config.yaml
num_hidden_layers: 12
hidden_size: 320
num_attention_heads: 5
num_key_value_heads: 1
head_dim: 64
intermediate_size: 1280
vocab_size: 8943
hidden_act: "swiglu"
norm: "rmsnorm"
norm_place: "pre"
norm_eps: 1e-06
positions: "rope"
rope_theta: 10000.0
rope_fraction: 1.0
qk_norm: false
attn_scale: 0.125
bias: "none"
tie_word_embeddings: false
parallel_block: false
init: "normal"
init_std_qkv: 0.0321
init_std_o: 0.00655
init_std_up: 0.0321
init_std_down: 0.00327
optimizer: "soap_variant"
learning_rate: 0.00414
beta1: 0.95
beta2: 0.95
weight_decay: 0.077
lr_head: 0.0077
warmup_steps: 200
schedule: "wsd"
decay_fraction: 0.618
decay_shape: "linear"
final_lr_fraction: 0.0
batch_tokens: 65536
max_seq_len: 1024
doc_mask: true
train_tokens: 370900000
max_steps: 5660
dataset: "wikipedia_en"
Each number is 200 + 40 x the weight over its row's rms, rounded and kept within 0 to 999. Layers, rows and columns count from 0. The size before them is the row's rms in percent of the matrix's.

# layer 5 MLP up, 1280x320, rms 0.139, rows 942-992, columns 256-319
107,221,211,216,217,226,184,154,257,198,212,219,122,217,211,214,186,201,147,187,227,196,217,210,181,232,169,246,189,250,129,151,214,208,199,163,203,252,247,267,177,201,131,180,209,226,214,178,252,226,147,196,241,184,210,214,228,270,184,143,263,254,189,179,187
110,227,181,203,210,174,158,226,189,178,175,193,198,228,171,172,202,219,188,235,240,157,238,201,200,244,232,200,182,145,233,216,151,171,275,170,196,231,151,216,211,158,212,205,212,242,188,138,221,229,247,128,288,194,167,281,216,152,130,187,192,236,246,214,186
112,190,188,139,224,289,201,202,174,135,189,228,206,231,216,237,166,219,180,200,163,177,187,193,164,232,177,163,201,240,221,110,293,177,150,168,178,186,265,202,166,206,259,251,202,225,209,139,211,173,234,165,175,177,226,214,199,190,209,285,188,232,192,77,165
098,189,156,147,146,255,237,134,241,210,238,194,209,163,197,185,138,192,179,139,246,143,180,170,235,131,165,217,220,231,137,313,225,264,203,158,141,239,196,116,192,179,287,291,240,176,186,168,246,205,222,220,182,237,193,183,205,215,182,265,107,220,223,303,236
099,131,187,230,212,181,170,183,216,177,183,178,238,128,232,185,211,148,264,166,240,214,286,243,214,121,230,152,178,242,176,223,198,178,183,196,199,204,202,172,137,225,191,257,251,140,249,145,205,156,179,149,202,229,168,244,186,146,226,226,234,235,148,232,281
094,203,239,176,237,111,215,163,214,131,188,203,210,216,141,213,195,211,149,236,263,208,172,342,249,144,118,215,239,273,160,209,166,167,219,140,216,91,123,234,258,226,175,165,225,164,101,257,263,315,226,166,247,226,240,255,204,145,219,208,254,230,236,183,194
106,167,184,159,184,153,206,184,193,202,210,228,126,161,208,179,245,178,229,204,180,189,230,235,229,179,207,161,162,238,173,203,221,254,114,161,190,286,172,231,250,211,187,192,214,274,119,212,243,203,176,251,235,171,181,242,174,132,234,253,149,269,252,205,138
083,243,159,195,234,122,131,192,162,181,275,170,241,219,278,193,211,269,222,231,233,255,244,249,202,149,262,327,245,216,269,191,155,161,212,173,135,258,312,207,191,239,165,174,199,175,223,164,229,224,240,232,193,214,249,238,184,126,202,234,176,218,118,171,218
099,151,197,221,224,191,191,223,215,168,297,142,248,277,174,115,261,162,119,192,205,166,178,156,234,207,227,205,287,229,197,240,176,121,188,235,164,160,190,186,196,112,143,196,192,185,234,145,223,213,198,245,216,197,249,189,188,152,215,238,155,204,177,198,236
103,125,213,201,214,198,165,224,225,174,156,188,192,189,244,239,216,164,179,220,230,186,225,193,211,153,311,188,193,250,179,156,135,195,230,219,202,173,225,262,175,207,226,141,215,124,146,150,143,249,187,132,160,216,231,164,287,233,112,265,168,243,240,287,191
084,246,233,179,218,166,218,292,151,160,120,168,252,223,202,241,172,244,148,220,224,191,173,269,242,240,268,241,217,191,207,175,192,177,219,177,108,203,280,195,206,194,184,151,260,260,258,230,214,106,213,277,97,223,219,319,118,177,188,190,250,229,209,239,175
115,153,189,229,205,194,222,183,150,210,205,230,188,198,164,147,208,241,245,186,185,144,227,161,193,254,215,232,218,132,264,186,250,247,203,192,246,234,251,267,285,225,166,194,255,225,162,235,211,263,191,133,227,166,226,180,102,197,238,276,240,198,249,203,99
108,305,152,248,242,207,216,226,229,93,263,177,172,200,214,235,177,205,240,223,178,245,189,182,195,214,145,154,258,154,202,150,194,225,168,214,182,185,226,175,238,224,202,188,202,216,160,209,200,191,224,199,188,264,262,257,211,216,224,262,227,158,208,297,149
111,166,280,178,237,262,193,234,227,199,178,179,264,246,177,142,149,213,104,192,165,180,198,209,238,192,158,222,177,227,154,132,171,220,186,234,256,170,195,143,176,195,220,210,118,191,183,151,200,252,173,169,94,194,200,166,120,207,230,233,192,211,169,172,199
111,221,217,183,231,215,160,198,229,202,178,208,89,190,189,126,280,202,174,187,174,190,187,248,133,248,206,212,208,233,216,197,266,118,162,244,179,258,164,222,245,159,212,239,211,154,195,232,208,194,176,204,129,182,168,227,288,220,171,139,155,205,260,171,238
096,187,254,94,232,169,221,198,147,225,227,205,164,236,223,191,229,160,190,223,83,195,163,196,251,157,200,222,111,266,170,218,180,237,239,170,145,246,176,210,224,191,134,159,145,184,188,160,106,201,235,207,228,235,199,170,238,194,245,131,194,256,107,201,154
109,217,155,297,258,163,248,219,266,184,197,213,279,254,176,168,126,153,189,183,167,284,211,235,179,153,159,185,209,218,247,232,182,148,220,200,215,170,233,211,228,265,186,186,195,247,165,233,212,190,161,179,170,128,209,206,225,267,181,174,285,185,142,228,198
101,196,175,224,185,125,246,247,269,141,173,223,201,197,174,218,184,229,236,188,132,184,228,212,186,179,246,224,243,144,123,116,314,247,230,209,233,247,247,216,160,289,226,200,204,234,167,240,174,152,174,148,170,209,228,190,128,139,210,133,271,244,147,198,176
084,154,212,216,205,190,159,254,147,220,221,169,200,224,185,218,238,165,186,219,227,296,227,236,225,192,229,155,188,216,188,248,277,171,217,209,135,151,289,180,303,163,141,235,240,158,231,225,163,204,271,244,170,234,187,234,194,227,241,210,207,167,220,213,284
106,184,198,175,292,177,163,197,169,295,228,241,213,230,192,262,284,201,201,152,229,227,152,154,150,191,156,245,160,236,201,185,228,170,182,232,204,184,207,189,149,213,234,179,227,224,200,220,150,165,142,191,258,278,232,218,157,179,229,223,176,191,271,289,242
089,170,218,216,201,284,180,247,232,153,159,205,217,212,233,230,252,171,171,247,169,209,211,245,223,235,160,184,267,145,164,205,140,189,199,159,189,212,220,187,198,247,205,127,154,176,192,225,225,241,196,153,215,224,260,267,152,201,207,172,179,175,222,269,168
090,221,221,215,156,221,199,197,186,159,234,190,145,242,196,256,201,158,239,156,193,301,199,213,231,181,236,214,169,189,165,245,155,202,258,167,236,195,236,270,232,213,244,154,195,178,152,190,159,204,213,172,277,243,215,160,198,248,234,229,118,229,177,217,195
101,274,184,206,248,207,203,199,167,216,220,185,211,142,225,190,219,211,146,218,139,215,202,233,153,202,242,245,227,216,160,170,156,186,203,178,183,256,219,174,140,124,264,146,183,166,266,211,151,203,169,258,195,112,197,203,137,202,214,182,262,199,190,124,293
094,181,155,202,135,260,209,222,152,197,188,214,214,253,203,228,160,214,216,213,239,213,171,162,218,232,168,177,117,213,266,127,203,233,120,206,248,209,184,268,216,234,248,99,184,265,207,289,202,228,247,155,223,267,159,138,130,158,177,169,181,230,212,209,202
104,227,197,173,134,243,185,116,167,195,187,171,202,231,160,211,138,201,175,240,192,169,222,249,211,140,224,204,251,188,141,269,139,140,186,187,271,121,156,236,205,235,198,163,286,197,234,67,187,247,200,234,180,228,163,145,214,141,193,165,212,145,199,191,229
099,174,250,171,208,180,178,147,165,165,174,170,229,169,149,155,193,191,204,225,231,221,156,121,186,248,257,290,131,204,272,135,175,166,177,250,202,169,212,241,193,233,193,206,209,159,193,201,217,199,208,267,140,137,180,196,279,135,224,99,181,210,210,268,197
101,219,150,218,123,238,239,231,217,207,262,208,191,188,195,219,146,149,169,188,151,216,233,199,179,181,231,115,184,149,223,182,229,194,199,234,189,185,236,219,253,177,200,209,163,260,160,151,133,170,237,233,243,196,209,108,205,227,157,172,184,248,169,191,218
105,227,139,218,183,225,91,135,195,175,191,144,155,163,214,236,276,186,206,160,156,231,188,229,220,179,190,209,161,209,222,207,207,207,210,280,116,260,251,124,191,258,165,228,191,189,207,233,158,231,270,108,194,218,237,267,249,137,172,203,204,225,178,171,229
111,226,179,240,222,201,231,245,185,218,166,131,213,258,131,200,174,188,261,177,252,255,150,211,226,213,181,210,162,134,207,165,222,184,226,252,237,151,217,204,214,162,167,284,195,274,223,226,173,191,196,234,255,153,153,212,216,232,220,173,151,218,129,217,205
100,225,109,248,168,209,235,241,179,194,234,133,208,184,202,223,235,187,146,206,167,232,217,189,236,166,209,208,162,178,184,204,246,207,235,272,211,181,284,117,248,222,267,218,269,243,216,187,180,91,147,238,206,183,176,88,175,243,167,231,212,201,131,213,191
091,126,92,122,157,183,222,262,148,188,195,138,243,253,243,194,243,234,150,159,212,225,234,241,199,218,277,201,224,169,144,256,249,275,183,199,253,199,285,160,216,171,221,195,223,193,195,185,262,256,190,159,217,223,158,221,211,208,180,268,190,191,161,251,248
084,206,215,224,252,108,162,215,162,196,202,211,181,180,216,192,143,92,239,201,242,257,152,210,168,180,178,230,206,242,171,122,204,221,241,222,164,186,281,140,250,226,130,165,126,194,230,199,178,249,195,152,210,210,234,230,160,151,243,186,182,182,177,192,161
079,190,155,164,194,219,155,211,175,150,208,178,141,188,170,253,126,186,226,177,252,238,180,204,228,144,269,239,215,246,220,180,155,198,235,119,148,160,219,249,231,274,188,245,204,185,182,211,134,176,166,262,207,159,226,274,178,158,268,203,228,142,175,81,235
098,168,165,181,193,170,240,164,166,154,172,195,233,193,226,266,260,261,215,178,236,250,178,182,125,166,202,159,231,189,243,204,226,193,212,197,217,173,223,148,228,249,169,117,166,168,298,177,121,213,151,193,183,173,202,199,153,177,203,185,223,173,234,237,256
076,184,191,198,215,224,180,94,227,219,148,195,147,216,200,170,119,210,187,170,170,192,146,188,171,124,174,187,230,154,264,235,235,151,256,242,261,178,144,209,190,184,195,238,187,203,191,204,132,199,173,158,216,185,172,232,203,99,160,211,209,211,234,182,140
101,191,228,245,265,114,157,136,205,79,243,165,109,175,259,195,249,191,235,241,195,171,265,229,194,291,184,147,224,160,241,125,181,213,234,185,152,158,249,246,194,203,190,218,132,213,125,226,115,225,195,182,213,212,201,325,182,179,211,199,216,212,177,293,205
095,120,236,155,167,174,120,176,222,212,190,212,204,237,160,245,193,196,210,160,204,258,213,202,169,222,170,215,255,251,157,225,271,171,187,216,178,179,125,223,266,216,162,125,160,170,244,142,282,141,192,217,208,207,241,201,173,204,223,203,228,233,168,219,184
113,181,214,139,180,231,244,275,183,191,213,122,174,200,259,129,263,248,203,97,258,213,228,195,149,149,246,207,158,285,245,166,276,173,205,189,214,229,253,142,137,152,264,208,249,209,212,183,214,206,241,194,175,208,264,253,217,206,221,175,251,194,235,262,259
082,204,205,191,210,268,171,259,173,207,211,233,146,292,183,178,265,189,194,155,172,173,273,211,247,239,207,152,188,171,204,65,153,177,201,140,184,215,209,263,190,173,201,221,170,241,190,178,239,295,161,189,220,189,284,258,252,199,218,119,194,180,144,191,183
109,146,236,186,160,179,98,230,228,199,165,197,250,192,236,180,237,180,202,254,100,245,185,171,176,197,233,198,234,217,270,257,278,202,176,260,166,185,188,223,203,192,191,190,149,232,191,155,243,203,211,216,199,201,182,153,237,210,229,180,200,235,162,217,214
079,156,222,229,197,126,271,206,172,179,168,231,187,168,206,193,166,158,132,213,176,184,217,205,166,214,249,206,256,209,211,185,219,156,217,203,171,226,216,220,213,230,196,149,178,244,173,250,164,205,222,175,248,143,65,291,231,230,246,244,273,181,247,155,225
104,255,221,156,214,217,215,204,150,207,186,253,208,207,188,288,209,236,203,251,171,120,220,173,230,167,212,136,255,145,155,190,225,167,226,157,271,204,173,154,205,122,270,161,149,218,172,217,178,247,218,285,153,222,206,144,185,226,217,172,217,208,221,178,174
093,199,205,242,188,249,186,132,208,216,199,238,206,220,197,203,174,188,222,215,242,214,138,172,220,218,209,215,206,154,174,258,153,256,175,124,216,203,248,258,210,216,220,191,179,185,215,141,179,221,181,150,234,185,249,229,176,222,194,217,252,146,250,164,169
096,254,151,212,160,271,230,247,246,182,248,199,161,208,232,191,241,204,211,191,198,233,152,167,160,189,292,295,199,174,178,142,220,176,224,198,216,146,228,222,246,211,256,229,209,182,174,160,146,214,111,202,211,217,149,180,169,190,217,184,244,212,245,252,149
076,272,202,214,183,192,216,227,237,199,162,163,194,276,159,181,213,278,264,203,206,202,202,256,253,261,232,261,269,179,207,236,309,190,219,238,231,158,181,207,170,234,158,183,265,240,192,222,197,144,150,195,177,177,185,178,195,126,206,204,148,225,268,155,245
076,237,202,212,173,181,160,252,219,185,154,225,196,209,91,230,91,263,182,256,149,187,143,258,260,97,228,196,257,183,214,171,160,133,235,192,208,209,296,236,228,230,189,184,198,137,231,229,132,197,217,124,218,195,256,193,217,220,193,194,175,169,103,141,235
076,208,212,205,150,161,198,218,160,160,190,182,159,212,176,158,211,228,232,277,124,203,209,235,244,175,220,139,236,249,198,238,131,113,248,159,203,161,280,202,205,210,154,201,230,169,181,220,231,248,229,227,244,123,252,250,228,199,149,186,119,234,168,186,213
100,243,222,169,239,223,175,202,231,188,161,149,153,132,195,182,226,202,156,138,264,189,231,150,179,202,260,210,150,219,194,183,268,186,166,252,226,271,115,208,181,207,241,252,255,187,182,185,305,228,240,218,228,234,136,174,190,179,202,184,155,174,214,264,284
105,259,230,198,145,236,207,223,129,282,210,189,171,145,213,199,227,193,226,161,218,210,150,180,162,197,151,228,177,237,201,207,194,185,193,198,209,186,184,148,275,240,185,197,229,247,250,173,203,204,136,246,167,250,161,197,163,217,228,246,214,256,193,205,257
094,211,175,231,176,185,182,202,181,195,160,210,162,256,157,209,228,237,214,201,208,258,149,188,166,263,281,233,200,175,221,256,193,137,199,263,245,181,150,203,267,207,207,230,180,179,220,205,204,207,188,225,124,280,178,166,182,161,233,286,282,195,213,251,207
118,128,195,172,180,231,175,221,132,195,172,93,94,153,147,250,199,190,200,244,219,160,187,142,195,193,200,215,200,173,233,225,176,160,215,231,202,205,212,194,276,204,192,250,188,142,241,220,192,192,151,259,211,145,172,202,219,177,188,214,143,219,172,192,159